Part of a small language model's weights.
Size: 16 layers, width 256, 2 heads of 128, MLP 1024 tanh GELU, vocabulary 8192, 15M parameters.
Architecture: learned positions, biases, tied embeddings.
Training: a variant of SOAP for these matrices, 729M tokens, 2782 steps.
Each number is 200 + 30 x the weight over its row's rms, rounded and kept within 0 to 999. Layers, rows and columns count from 0. The size before them is the row's rms in percent of the matrix's.

# layer 5 MLP down (transposed), 1024x256, rms 0.175, rows 641-668, columns 128-255
087,258,209,198,226,201,241,212,178,200,214,228,200,180,214,212,182,172,177,145,229,221,220,199,222,211,209,189,232,252,192,186,181,208,285,223,243,177,168,153,197,207,193,277,220,148,203,188,218,159,195,202,222,219,240,205,198,219,235,168,256,245,235,256,217,208,160,239,171,231,176,162,243,173,179,183,226,189,189,160,220,218,194,195,208,203,227,242,145,176,197,187,222,226,184,231,159,163,215,160,202,154,268,173,191,166,189,242,165,175,159,219,188,139,213,232,224,200,196,192,162,208,204,161,230,214,180,212,269
094,210,234,159,169,177,191,157,191,190,226,169,148,206,182,253,173,191,182,214,214,230,176,214,169,197,175,172,191,229,182,220,176,210,195,186,192,217,212,161,183,199,144,174,231,227,249,170,204,182,182,260,165,264,197,188,177,207,258,171,186,228,188,190,247,229,180,171,207,166,246,181,149,156,199,163,223,155,196,174,172,183,203,225,171,198,278,157,155,168,207,235,223,211,191,231,208,149,200,251,243,217,203,152,227,190,152,173,195,264,187,213,210,202,192,185,259,209,177,202,209,187,209,232,190,195,206,192,210
133,213,211,211,230,201,128,204,187,197,174,174,192,239,217,140,240,234,198,155,211,150,194,155,230,245,239,188,170,191,244,201,211,211,209,199,197,166,159,219,237,243,180,189,216,216,135,243,229,213,198,230,205,193,207,204,254,149,217,250,171,204,202,227,214,136,205,226,181,148,145,176,197,250,188,204,134,197,218,151,169,241,229,226,223,209,220,213,181,249,234,183,190,139,233,162,209,250,169,168,232,230,190,207,181,190,240,171,205,211,205,156,170,224,169,264,199,168,203,247,234,203,185,189,242,258,207,224,229
102,268,195,115,229,258,214,166,184,175,207,226,230,224,134,189,194,192,213,205,194,170,206,198,180,241,227,196,191,195,172,209,156,198,222,203,224,268,209,203,170,231,169,189,221,261,188,232,209,135,178,155,158,211,207,222,167,143,255,193,179,227,185,186,162,249,188,177,159,192,210,207,194,200,162,193,167,271,176,193,100,176,143,187,204,217,185,247,217,171,157,148,198,216,191,176,168,183,209,182,207,147,214,208,217,160,190,206,224,182,194,197,215,220,199,253,197,272,232,217,218,255,188,196,199,229,224,186,204
105,180,217,235,131,197,183,247,234,187,156,180,180,215,162,204,274,183,172,214,156,232,198,291,166,180,235,161,226,201,205,256,189,183,172,222,204,213,144,182,186,171,171,198,254,205,172,219,234,215,167,205,231,219,200,148,236,214,151,207,165,212,211,201,232,163,180,246,238,196,178,187,167,173,160,198,194,172,243,246,159,221,205,191,174,166,245,278,215,171,197,209,190,202,221,185,177,171,217,217,187,214,176,156,192,199,234,234,164,179,208,214,178,206,192,236,176,197,200,216,238,209,202,187,220,211,235,201,233
110,189,198,189,264,206,189,195,214,246,221,188,235,202,185,166,136,159,213,173,157,226,175,182,173,188,181,233,190,214,209,190,227,225,154,239,229,245,202,240,245,172,171,197,201,188,229,216,178,212,186,251,210,180,194,178,176,236,188,212,208,239,176,256,215,210,255,186,219,212,186,197,123,165,218,164,207,201,184,187,233,194,306,202,197,236,196,184,240,226,204,182,169,195,220,162,222,219,221,180,190,166,163,248,176,204,253,219,143,229,159,194,254,188,156,198,246,209,171,167,226,222,148,192,197,218,176,177,212
091,142,267,196,201,194,212,192,215,179,237,208,191,259,180,238,151,182,223,207,191,184,201,244,192,199,176,184,141,203,102,182,243,203,203,229,144,153,247,201,196,253,214,203,170,187,200,233,166,212,177,162,154,246,215,217,216,160,158,164,198,253,289,217,205,231,194,214,175,162,151,226,204,192,235,163,228,186,173,173,205,227,219,174,188,183,218,195,198,189,235,228,228,219,214,259,190,196,213,194,194,213,216,237,188,175,255,177,194,157,200,194,224,230,200,199,203,239,194,217,228,201,181,250,269,185,232,214,182
092,226,169,216,203,215,164,161,152,147,132,221,173,181,225,184,223,184,189,228,163,230,200,243,228,213,185,182,178,170,236,227,181,230,222,197,198,182,176,250,184,198,200,218,232,256,165,201,201,215,198,243,190,196,139,190,164,200,164,201,238,204,212,202,259,249,203,244,203,237,215,182,204,182,207,217,225,142,221,241,216,214,194,157,205,162,150,197,180,233,201,189,192,177,198,201,184,194,194,245,184,293,151,219,191,168,159,221,178,230,241,251,235,229,195,213,202,223,203,205,193,196,177,189,201,159,188,215,164
086,195,147,185,249,212,173,180,250,234,150,223,222,183,227,180,100,222,221,115,242,175,193,226,228,194,201,248,239,227,231,200,168,183,232,184,209,211,225,180,260,169,142,166,142,197,191,180,228,172,248,244,192,188,188,166,195,171,213,191,164,201,233,218,186,222,213,181,254,207,188,197,140,189,182,242,153,179,183,204,205,228,251,220,236,229,145,196,182,222,209,197,143,223,179,178,178,234,152,208,162,163,205,260,216,174,191,173,199,216,219,209,161,231,238,234,163,203,221,184,209,179,193,215,235,208,177,198,227
118,185,255,186,196,192,211,215,278,216,182,181,222,168,201,144,168,211,222,202,220,177,184,150,157,217,182,253,181,159,227,191,211,288,209,199,229,234,181,201,215,131,215,179,264,206,227,250,176,210,215,204,224,173,194,233,205,176,187,186,213,186,252,223,164,190,182,187,223,219,171,186,198,202,207,172,168,205,219,157,242,247,210,213,158,233,162,199,201,171,186,156,221,222,159,188,227,200,196,245,167,228,137,191,238,231,203,198,192,187,198,254,185,239,232,151,215,208,194,158,234,206,177,161,207,213,181,212,255
089,177,250,171,205,210,153,166,210,145,252,162,186,184,165,204,231,173,207,213,148,225,237,194,219,181,127,137,206,191,128,203,185,238,196,236,236,212,245,235,219,221,181,208,188,212,204,194,212,208,235,226,209,278,214,167,197,221,259,153,193,198,214,164,213,158,175,224,158,233,182,205,177,259,239,244,200,151,211,271,243,225,184,175,178,182,200,186,194,187,185,192,230,187,269,185,190,179,185,143,187,166,244,141,190,195,192,171,194,185,244,169,247,176,179,162,203,199,220,195,221,211,163,173,214,213,173,193,202
096,210,172,171,179,251,246,256,231,201,171,184,260,192,222,192,247,225,213,211,186,200,160,178,178,185,194,216,211,169,202,181,222,248,186,158,209,213,197,202,200,251,235,192,205,185,241,183,215,200,208,177,199,267,231,145,225,202,207,239,229,235,257,150,238,212,145,205,182,197,195,198,196,161,160,163,200,196,216,221,201,165,219,170,239,133,244,223,179,265,195,210,229,149,173,197,212,195,226,189,191,252,185,231,154,247,201,251,158,232,255,173,253,200,193,155,219,167,187,156,183,199,252,202,178,250,211,182,205
099,167,252,192,194,220,151,165,213,216,181,194,222,200,241,244,208,155,234,210,213,163,153,234,164,180,247,205,229,230,205,250,161,170,253,203,211,243,223,207,220,191,219,176,220,244,177,195,190,166,162,162,218,226,201,195,195,211,207,186,187,195,216,212,208,203,204,167,229,240,244,128,189,204,178,219,202,235,190,171,187,202,209,156,176,151,172,246,167,165,125,175,215,256,217,194,147,276,236,196,192,226,178,217,142,176,154,157,214,215,198,160,162,204,208,191,186,173,284,185,201,178,224,202,217,119,209,225,205
098,220,218,180,202,175,198,159,216,213,178,168,127,183,243,183,186,220,202,191,188,194,173,182,187,198,182,200,210,220,170,203,160,215,173,182,168,195,162,137,192,168,255,201,161,187,186,199,267,219,190,183,124,143,196,169,202,276,198,206,175,195,196,200,227,212,191,196,172,217,184,238,194,194,231,213,151,149,214,204,192,152,208,194,151,166,165,235,175,222,157,215,192,218,215,190,168,164,221,177,219,187,170,202,155,129,215,191,191,125,203,140,215,194,213,188,180,212,263,166,181,195,235,214,216,190,208,183,192
104,204,228,204,221,221,211,181,209,185,265,250,171,183,117,192,212,227,159,194,248,200,178,256,183,190,167,202,239,188,211,170,177,171,204,221,168,248,155,228,192,197,214,181,175,152,224,227,174,196,205,164,226,198,153,198,236,160,208,158,207,245,185,220,229,237,209,226,165,201,219,208,208,171,212,106,265,173,206,221,239,142,174,223,184,185,167,192,213,144,186,177,213,244,188,187,166,210,222,172,203,216,190,242,197,177,192,203,180,168,167,224,197,178,157,250,179,153,229,172,155,177,191,214,242,151,195,198,197
094,243,214,114,219,222,218,197,230,165,155,217,191,224,213,206,187,172,190,221,197,124,200,256,226,229,160,197,161,219,248,166,251,207,207,188,152,198,213,194,187,176,179,157,140,162,203,246,220,254,184,204,158,156,175,236,175,148,181,237,228,222,229,234,189,231,221,220,237,184,246,185,170,250,168,194,181,284,215,243,199,188,206,196,180,169,193,230,176,185,170,194,179,228,240,155,191,223,199,175,237,225,232,229,170,164,247,279,177,215,202,133,139,228,187,209,232,232,137,197,209,166,231,214,207,255,227,212,229
101,206,216,233,215,176,245,185,134,211,218,245,188,197,198,239,165,178,165,129,219,213,180,248,196,213,185,209,176,163,211,181,219,158,241,181,171,217,139,175,214,191,203,202,222,185,209,210,229,185,239,179,215,198,190,245,179,203,208,206,227,213,158,258,195,188,178,91,186,132,143,230,214,226,207,216,156,212,190,258,227,187,184,213,167,230,205,220,188,226,187,186,140,183,214,204,191,197,203,217,177,181,183,158,134,259,214,212,145,186,170,205,209,190,181,165,170,226,186,181,261,189,203,227,203,209,240,244,220
092,206,197,199,256,244,201,158,185,253,190,210,209,206,188,203,213,209,208,190,123,163,215,225,135,230,232,226,256,163,199,152,189,205,231,171,174,222,215,182,156,198,226,197,224,204,192,181,202,216,185,241,203,181,162,190,174,164,182,234,264,229,158,216,195,185,231,230,195,229,140,198,206,129,136,190,195,176,217,236,211,223,184,186,220,195,187,219,205,193,251,170,222,245,185,204,213,198,194,216,203,245,214,175,248,150,214,212,200,198,190,159,230,246,178,282,214,218,166,203,180,152,227,185,215,243,203,196,202
102,210,150,161,184,179,220,199,215,189,238,195,190,185,201,147,197,205,202,188,166,208,157,202,209,226,205,193,183,176,192,179,253,209,173,201,214,198,168,221,274,135,233,163,212,214,206,161,192,206,167,254,194,155,162,194,178,187,202,192,239,163,217,158,201,193,197,215,236,196,204,242,205,194,154,197,216,187,193,166,190,234,228,250,265,233,221,219,250,231,190,157,212,149,113,183,245,192,230,258,229,223,197,207,187,195,229,170,181,272,170,219,215,236,170,216,218,228,214,196,140,232,150,179,178,202,217,131,217
092,195,194,260,248,191,168,195,200,268,235,196,219,211,166,240,224,201,199,171,207,158,214,190,168,209,221,182,158,202,189,182,174,233,244,227,209,192,181,258,184,206,180,210,226,232,135,163,190,217,197,240,169,225,227,227,186,163,209,244,120,195,210,219,202,201,178,161,216,221,151,204,197,209,183,150,223,173,182,244,224,171,140,228,160,165,196,278,194,195,191,174,234,146,148,181,160,227,180,224,224,254,160,270,193,186,210,238,164,222,176,192,201,228,165,206,170,197,213,173,215,166,179,199,196,200,194,192,187
089,236,198,208,145,185,210,241,133,239,205,180,220,181,194,229,176,200,165,259,191,173,189,227,174,213,175,221,194,187,219,165,161,184,184,240,150,223,178,233,204,189,196,167,168,288,170,100,191,170,181,214,190,252,213,266,169,151,185,201,157,168,155,202,160,177,211,187,155,166,177,241,211,192,193,173,177,208,199,192,191,207,134,174,206,140,241,200,201,222,215,269,222,201,188,165,186,184,174,226,202,216,191,171,164,223,207,181,225,204,184,168,252,187,166,250,174,136,182,208,164,240,208,259,199,214,211,195,202
103,214,206,174,236,186,183,163,224,213,202,240,216,151,242,200,198,224,226,219,188,175,230,232,186,251,181,200,162,173,238,201,200,235,235,245,211,178,239,270,200,149,213,204,189,213,246,164,241,218,199,198,233,126,186,222,183,182,157,175,228,189,190,200,241,185,159,175,182,199,144,175,219,222,244,224,168,132,249,221,238,203,169,199,209,195,178,239,191,186,268,214,232,216,260,174,227,194,176,216,191,208,126,233,204,171,212,206,219,183,213,192,246,141,195,217,193,269,226,163,190,225,202,240,176,203,164,169,214
097,235,219,157,227,208,140,222,170,148,213,224,192,294,191,221,227,221,195,154,172,145,234,240,137,214,204,206,193,130,243,226,218,206,167,223,185,151,200,206,188,198,204,168,165,232,188,153,201,232,168,223,211,233,168,196,232,208,224,216,192,137,228,219,141,230,204,214,208,230,179,215,191,172,191,226,154,195,193,173,158,229,223,183,213,196,238,169,197,170,198,151,271,225,204,208,212,180,138,238,227,131,178,211,188,202,186,217,218,190,178,160,247,228,182,174,144,176,252,243,216,197,148,214,241,152,196,139,198
105,212,174,202,160,200,131,182,152,204,239,186,188,196,188,216,191,271,198,182,205,199,178,208,167,193,201,217,222,204,225,258,196,218,187,215,190,177,229,229,193,170,140,182,197,196,165,189,182,206,196,226,200,247,218,197,183,254,149,203,185,98,196,215,157,249,185,232,225,215,226,222,169,163,214,178,221,203,253,219,166,179,213,250,231,221,219,186,195,147,136,151,255,219,210,195,171,217,201,196,198,144,197,259,152,211,239,219,202,229,177,212,265,216,178,212,139,173,168,229,238,222,228,162,162,171,186,232,172
101,121,214,179,214,180,195,158,225,232,222,170,238,203,202,219,173,164,178,184,213,205,230,181,215,150,183,189,232,174,222,192,202,210,248,172,196,190,186,217,180,222,160,185,201,197,201,222,143,177,182,207,273,170,226,222,183,238,177,179,182,202,192,207,204,188,143,222,214,206,194,170,199,175,230,225,203,225,158,228,231,207,223,202,152,223,193,220,229,176,200,175,253,116,188,154,180,279,206,244,144,182,220,194,239,200,224,178,224,136,176,173,155,217,188,165,193,280,205,221,233,232,202,186,181,250,189,194,226
086,186,203,177,175,194,195,180,218,195,187,217,192,167,204,202,204,182,204,209,170,226,175,195,171,238,176,162,207,253,203,228,181,197,206,203,166,241,200,165,234,160,168,230,220,192,249,172,208,171,129,164,136,219,178,199,245,229,153,148,205,199,173,180,168,187,189,194,138,208,162,179,169,158,146,218,223,191,256,165,188,207,207,159,144,220,128,204,151,192,208,203,246,227,215,232,168,152,185,212,169,179,242,258,173,233,169,202,183,231,227,208,222,192,165,185,174,199,257,256,222,239,213,188,185,199,177,245,152
127,187,209,166,214,153,194,203,187,168,218,153,195,167,78,205,217,231,253,180,128,246,216,199,262,213,175,176,212,172,251,220,220,229,212,210,185,218,214,228,226,214,196,153,201,226,234,221,184,188,230,200,191,208,192,214,189,226,240,208,203,240,187,204,214,223,232,190,217,187,215,237,230,226,216,266,175,198,196,160,179,189,186,205,234,237,199,205,161,236,227,199,183,299,225,192,208,197,203,130,244,130,195,179,199,160,226,235,192,182,236,215,195,233,200,215,209,202,147,252,224,140,201,238,270,152,247,152,163
127,208,201,224,148,206,206,171,224,254,214,176,219,214,172,199,215,202,236,194,209,246,220,182,244,164,225,177,253,211,204,169,249,165,202,178,168,193,182,184,164,226,194,242,181,213,211,186,223,244,236,212,186,144,201,173,198,186,252,205,219,211,197,191,210,207,201,142,203,203,210,176,232,166,221,212,165,152,145,211,202,213,195,203,193,189,195,181,223,201,214,176,148,217,230,243,267,176,211,145,213,194,256,224,244,164,144,180,203,211,210,236,159,187,257,205,187,212,205,200,259,182,211,187,289,239,254,180,184
# layer 5 MLP up, 1024x256, rms 0.194, rows 642-668, columns 128-255
094,198,190,201,194,136,203,256,208,195,181,190,169,174,179,197,168,154,190,269,172,212,271,220,213,265,193,152,235,178,195,208,210,202,193,177,160,202,146,221,204,150,197,214,185,220,185,225,215,175,217,246,228,197,170,210,165,190,195,223,212,198,186,103,186,247,189,146,146,169,146,193,248,238,182,236,153,224,149,186,194,256,170,163,198,177,229,235,235,186,221,170,209,174,201,186,205,174,192,216,144,185,213,233,237,161,211,195,227,192,188,258,239,192,199,185,215,164,220,196,252,224,176,219,219,230,221,231,213
109,184,195,197,234,145,151,201,158,228,152,219,218,159,218,160,215,191,209,198,225,114,151,218,182,197,208,158,262,192,198,158,240,235,184,169,175,203,165,175,203,215,209,216,236,208,191,215,213,215,227,175,222,186,178,147,230,207,217,179,197,138,239,203,165,217,232,245,211,156,194,165,222,251,196,206,218,225,200,202,201,277,240,237,223,227,199,184,215,253,212,159,188,230,141,172,216,262,159,196,239,214,216,229,170,194,150,214,208,242,206,184,175,207,208,240,237,227,267,205,210,179,182,207,264,182,218,215,260
101,181,210,247,213,208,240,204,229,198,210,199,225,181,214,243,138,167,249,188,175,191,210,213,270,183,174,245,217,188,250,196,233,194,175,236,205,214,135,196,206,235,166,213,215,230,161,199,275,194,172,151,254,199,195,264,210,213,197,168,221,175,167,237,154,173,218,262,209,182,188,218,217,228,236,185,261,194,276,201,213,203,204,227,165,152,236,192,204,170,118,127,230,205,187,198,230,189,224,222,225,227,212,186,141,207,239,243,174,224,231,168,154,217,188,194,174,185,207,190,174,156,180,213,214,198,250,240,212
101,222,169,223,167,160,215,196,224,225,206,198,229,191,211,164,217,233,195,175,218,178,239,178,155,190,187,156,238,216,229,198,181,179,183,217,233,197,187,172,262,160,211,181,187,228,203,172,157,223,165,222,181,154,233,216,211,232,200,151,211,216,198,251,156,185,234,196,208,151,208,148,169,198,214,196,174,211,211,185,235,164,201,228,173,198,187,161,227,202,172,248,150,202,172,192,171,217,220,201,177,191,230,219,228,162,241,199,191,177,188,207,184,159,208,209,131,222,203,191,174,181,222,139,240,238,245,242,171
100,175,214,209,167,204,214,156,175,180,185,255,230,190,216,192,202,213,155,248,172,180,215,149,253,153,178,188,285,210,214,190,166,170,215,192,197,223,191,201,172,272,192,221,143,189,235,205,227,237,236,207,187,206,180,179,167,179,211,192,206,113,191,165,178,245,186,199,158,119,194,180,178,225,268,206,242,156,252,188,189,218,205,156,187,200,246,200,204,139,220,255,244,207,150,228,207,242,200,213,188,206,231,124,226,192,202,207,221,211,143,247,193,180,207,164,190,163,239,168,224,170,163,233,199,212,179,166,187
099,211,181,230,238,251,221,203,170,214,270,193,202,200,176,211,253,186,165,182,189,254,222,153,164,238,217,188,193,224,271,179,200,181,223,175,212,184,206,182,214,198,217,224,218,200,153,196,213,176,175,248,185,176,213,211,184,172,144,159,193,205,190,218,185,169,169,165,161,244,229,210,162,238,228,174,168,227,228,204,235,237,199,184,210,198,188,234,240,128,183,224,159,193,217,175,212,220,233,195,211,150,196,141,207,222,161,189,210,180,216,236,186,212,221,225,185,178,151,180,206,202,184,178,186,219,247,201,171
096,200,223,179,185,179,185,232,160,193,167,197,204,206,182,222,160,188,204,165,152,244,213,228,219,236,166,222,169,164,161,156,217,194,213,211,156,193,213,195,187,171,248,162,183,223,186,207,217,194,164,251,206,201,176,209,186,191,219,179,210,179,200,192,235,178,178,206,209,191,159,204,258,211,176,209,237,189,171,191,206,236,193,181,190,186,191,218,173,233,225,185,236,173,169,223,199,180,220,147,175,175,169,149,203,150,220,168,245,227,174,235,265,192,178,181,203,232,221,223,203,179,166,162,229,200,197,298,159
093,236,205,164,207,196,191,243,235,174,197,215,175,197,176,201,240,143,232,239,183,190,162,173,223,226,192,244,195,233,194,198,234,229,176,191,225,232,173,191,180,198,209,197,239,189,218,197,181,201,159,205,208,196,200,184,148,228,191,175,228,223,170,244,205,203,198,204,131,202,185,223,218,171,185,188,248,225,206,235,219,190,192,188,168,186,262,224,193,179,137,179,194,200,179,222,248,113,224,142,161,231,178,204,188,171,242,196,159,166,196,198,167,213,169,180,232,234,227,216,225,232,213,208,173,214,235,239,123
118,211,196,214,187,181,163,203,189,213,263,215,162,200,256,254,211,267,174,152,206,215,251,205,267,189,211,141,223,211,218,209,222,152,182,216,175,167,201,195,185,208,183,191,192,189,219,173,193,229,204,172,176,201,208,219,226,241,205,266,208,181,205,191,222,220,198,246,186,211,237,233,200,184,212,191,211,180,214,207,176,167,224,201,213,216,177,132,180,113,241,232,183,177,189,173,168,204,201,165,223,238,211,237,175,186,270,258,188,201,167,178,246,181,193,264,167,151,183,241,210,201,207,190,229,220,178,222,204
090,171,169,261,211,182,236,190,192,231,157,233,215,235,246,230,174,191,234,184,207,224,216,156,206,196,214,274,232,213,183,206,228,155,183,164,218,225,182,145,229,180,208,195,181,151,184,184,183,229,187,192,199,151,193,225,247,175,213,219,231,164,233,239,230,230,233,163,150,176,194,172,214,165,172,176,226,197,155,202,157,217,167,224,175,148,209,236,216,204,221,229,176,164,196,195,200,207,180,249,209,170,197,227,232,186,153,236,205,225,156,241,188,198,244,217,245,181,168,186,151,175,184,179,165,202,227,170,175
098,182,222,195,188,188,212,169,181,170,189,224,197,239,231,229,225,157,226,221,197,210,222,197,224,214,179,210,256,174,216,235,199,175,189,234,185,237,184,231,197,154,180,153,180,188,176,216,186,188,180,204,176,134,205,214,205,250,220,195,265,196,212,255,164,218,237,206,191,196,122,228,256,199,225,206,185,157,244,206,231,198,216,180,175,254,139,183,218,128,178,214,224,205,183,220,181,218,199,222,163,120,222,266,232,155,253,196,249,195,158,223,186,217,228,232,172,238,228,199,224,201,162,226,268,181,173,242,182
105,184,193,239,161,225,137,212,209,178,206,215,207,170,196,180,228,174,201,182,220,219,239,175,143,209,200,207,205,146,219,230,199,162,172,182,178,221,206,208,201,216,205,221,188,208,198,172,222,238,172,140,235,158,251,182,170,217,203,188,156,235,170,201,221,219,210,279,211,239,184,215,226,200,191,169,257,209,175,235,177,194,199,212,191,262,224,186,204,234,196,197,219,265,209,183,221,194,174,137,195,211,243,230,194,233,200,185,159,172,206,215,184,161,231,220,191,224,257,208,163,170,180,214,210,199,206,212,186
099,224,228,184,225,190,223,248,193,258,220,203,144,195,175,196,170,172,252,190,167,136,149,144,183,200,214,196,142,203,235,221,222,196,211,190,104,218,214,262,208,190,194,226,163,188,157,184,239,196,243,166,190,170,110,194,176,223,235,224,184,158,241,194,207,157,140,185,196,227,228,225,175,173,265,209,231,189,218,175,221,200,216,161,228,189,174,181,254,248,188,224,221,222,207,209,211,192,215,172,191,268,253,217,191,217,219,237,162,177,230,154,165,235,194,213,132,202,193,231,233,185,208,210,159,196,223,225,206
096,123,93,191,231,175,204,215,228,231,213,160,147,173,219,202,229,177,224,227,134,191,194,208,188,182,206,179,169,192,220,249,239,213,205,182,191,167,213,217,144,202,242,208,222,192,161,222,190,213,213,190,227,176,220,173,228,245,187,181,228,180,177,212,202,247,159,215,236,226,219,234,182,188,213,222,183,197,172,231,181,248,249,244,181,248,176,190,202,225,271,172,171,195,178,264,246,237,232,187,207,216,189,244,181,228,200,205,165,168,182,184,172,215,249,128,172,220,230,227,219,191,236,190,142,245,220,175,241
099,202,214,202,205,160,141,200,213,176,135,179,180,196,213,179,180,228,164,217,206,157,220,162,188,202,180,233,174,139,221,226,142,188,209,265,231,209,202,191,197,159,252,204,206,209,249,203,151,246,226,192,172,213,238,173,277,197,217,233,196,225,220,176,206,224,129,177,162,217,196,234,208,185,211,172,153,202,211,270,189,173,199,226,218,210,219,173,219,220,211,202,227,270,227,209,175,181,204,158,252,188,214,222,158,153,188,218,191,235,158,220,179,269,189,211,244,219,185,143,216,239,222,168,221,176,167,195,180
103,182,173,228,150,190,194,190,203,208,196,158,190,251,219,211,148,281,208,199,221,223,221,175,212,141,187,220,275,225,238,226,188,213,160,202,213,192,219,249,185,183,252,170,262,157,223,249,168,183,198,212,187,193,195,197,281,290,243,171,177,192,222,216,145,161,251,193,193,207,205,207,160,193,174,235,257,172,226,162,193,236,201,221,199,227,232,200,222,216,164,237,192,222,186,175,197,237,166,205,216,258,180,210,193,204,175,255,188,226,237,190,206,216,186,201,179,241,167,203,178,204,205,160,182,162,189,227,176
091,246,246,210,221,202,183,194,196,196,218,181,176,217,156,189,154,163,191,249,210,221,205,199,228,238,128,157,199,192,240,180,181,219,194,230,220,129,218,196,171,239,168,236,202,188,180,256,224,228,132,199,195,201,310,245,217,164,191,175,133,206,171,222,177,232,201,195,193,164,247,194,172,205,182,180,219,197,176,210,171,218,180,190,190,229,197,174,190,188,136,239,231,149,215,195,244,214,235,176,184,203,232,175,177,199,195,178,241,207,175,204,211,189,217,192,221,178,176,213,203,232,213,248,160,198,152,221,177
080,173,221,208,236,173,140,178,128,248,162,204,216,211,233,153,209,143,194,155,180,217,158,240,211,201,202,230,186,201,230,179,199,154,229,211,212,216,287,213,213,201,208,176,208,259,246,196,177,161,204,173,211,208,205,221,209,221,192,213,190,188,173,222,224,230,189,235,208,210,203,206,195,231,224,202,150,239,186,241,164,216,246,238,207,212,175,181,179,250,243,193,194,220,220,235,240,166,177,209,190,239,205,199,177,221,155,176,207,172,201,177,206,178,183,216,261,196,181,228,178,224,273,181,143,204,195,262,192
094,207,245,152,133,255,200,175,182,177,248,200,178,207,238,190,225,173,220,205,283,209,177,153,214,175,168,213,199,204,225,214,219,196,198,142,213,228,214,174,155,194,187,234,230,160,273,204,227,191,180,195,249,195,194,136,254,219,197,199,203,244,200,205,229,200,208,193,147,231,213,196,184,151,167,189,218,221,202,204,160,188,232,212,226,187,195,140,236,171,184,185,168,179,235,241,223,202,193,186,220,199,224,172,178,212,212,166,213,161,205,193,254,159,189,146,254,214,192,162,182,204,184,145,262,221,204,167,218
096,191,220,184,222,160,193,154,183,159,234,215,187,207,165,151,227,237,265,157,180,198,209,206,202,227,242,199,197,266,235,197,181,204,247,164,229,184,219,138,191,243,177,176,220,147,198,221,188,226,181,180,235,171,234,135,239,179,208,196,268,163,229,214,211,222,200,208,229,201,170,187,216,226,184,214,212,220,234,201,183,167,263,210,163,246,186,211,188,161,205,173,198,216,235,192,198,204,206,181,190,176,247,197,233,159,118,208,226,187,215,232,206,157,266,138,208,237,198,198,196,208,180,206,138,204,204,181,176
096,174,217,199,211,200,268,157,175,208,176,140,151,218,174,182,186,200,210,227,237,242,230,153,227,175,164,208,202,209,237,196,207,171,186,171,221,193,193,204,202,247,220,200,254,209,152,217,153,212,207,226,211,205,163,253,189,207,201,179,188,185,207,211,132,200,169,177,216,228,178,199,207,225,245,163,165,244,211,178,187,162,192,198,179,195,210,204,181,160,177,185,181,184,193,200,183,229,179,222,156,148,267,165,173,186,148,204,224,228,167,167,230,226,206,183,142,170,202,266,185,218,220,256,174,171,213,186,237
095,203,226,226,219,219,192,158,200,222,204,227,230,191,205,216,197,185,195,197,225,207,206,154,218,159,195,196,144,235,162,190,171,153,198,208,163,192,249,235,218,193,186,168,213,217,214,205,209,160,233,174,190,213,210,235,184,206,185,166,227,181,230,193,167,141,163,183,207,192,201,136,198,215,207,218,165,177,216,224,162,240,173,149,190,193,180,203,221,229,197,185,217,195,205,203,154,290,252,169,200,194,234,175,179,201,201,161,166,177,175,238,211,229,197,232,220,183,198,227,174,188,214,197,235,219,212,243,207
105,176,211,245,202,218,246,209,199,205,233,197,211,220,234,219,275,94,209,180,130,215,213,164,190,124,186,207,166,174,200,201,221,186,169,263,220,280,198,139,211,240,168,213,201,190,270,232,196,200,145,173,202,223,213,238,219,233,177,156,178,239,203,254,214,211,198,175,182,141,219,184,219,169,230,243,220,207,173,203,247,164,198,193,217,163,201,214,233,210,221,194,190,221,163,148,221,205,181,186,233,209,287,169,226,142,132,223,216,205,227,190,233,185,215,186,209,213,160,220,222,177,178,216,206,237,205,221,188
107,237,168,205,240,172,173,185,223,212,218,190,188,210,255,230,189,256,202,174,228,191,164,160,283,182,236,149,269,212,198,186,195,207,175,218,212,231,189,259,190,179,149,174,183,261,178,178,235,185,204,179,186,219,181,256,191,190,199,203,177,201,133,174,236,218,248,193,155,182,247,222,172,229,216,213,240,241,231,198,263,231,219,216,218,227,218,155,147,203,211,253,219,221,243,205,234,248,165,217,143,128,167,181,186,177,255,183,195,235,196,196,208,171,229,188,174,145,200,233,184,154,216,171,193,166,225,166,186
098,203,168,207,186,172,200,175,193,187,249,138,266,226,182,189,199,193,212,175,238,241,179,210,230,136,225,236,152,195,204,151,241,164,172,173,217,165,184,184,165,225,227,124,151,152,219,217,232,203,196,184,198,181,229,216,157,175,215,242,190,239,226,230,224,207,202,196,186,209,173,179,211,216,262,177,227,170,157,206,158,213,172,280,230,164,229,214,263,225,221,221,204,191,209,233,164,239,214,145,212,200,232,152,229,149,238,216,195,162,195,218,156,165,166,203,200,190,164,196,185,155,192,214,225,251,223,173,234
092,243,198,245,177,173,192,222,170,191,207,226,189,192,131,152,220,179,253,189,168,259,178,222,237,179,189,232,203,186,223,139,163,218,131,187,252,218,267,170,200,191,138,228,209,230,216,214,174,222,180,190,196,197,169,154,239,197,201,195,193,194,217,192,209,159,181,173,195,203,150,241,206,240,214,180,183,216,178,207,161,222,208,157,282,185,207,211,243,169,193,151,217,253,174,212,171,184,194,144,133,208,246,184,174,182,195,254,196,196,199,189,184,258,194,173,251,188,210,210,189,149,191,179,217,176,274,204,223
110,210,176,233,159,195,216,196,207,219,199,171,186,169,226,253,201,193,203,229,209,229,211,166,229,244,164,236,165,226,200,230,248,191,184,205,236,201,175,191,226,171,202,222,208,191,177,188,215,208,199,204,152,187,210,186,195,265,162,149,195,254,155,195,181,200,161,260,158,192,192,153,209,142,175,240,189,184,251,198,227,186,213,207,159,197,243,218,216,228,193,255,262,156,163,175,221,222,243,196,229,181,174,215,228,155,174,157,236,194,212,169,193,179,205,200,195,174,158,198,148,228,136,228,197,194,256,244,197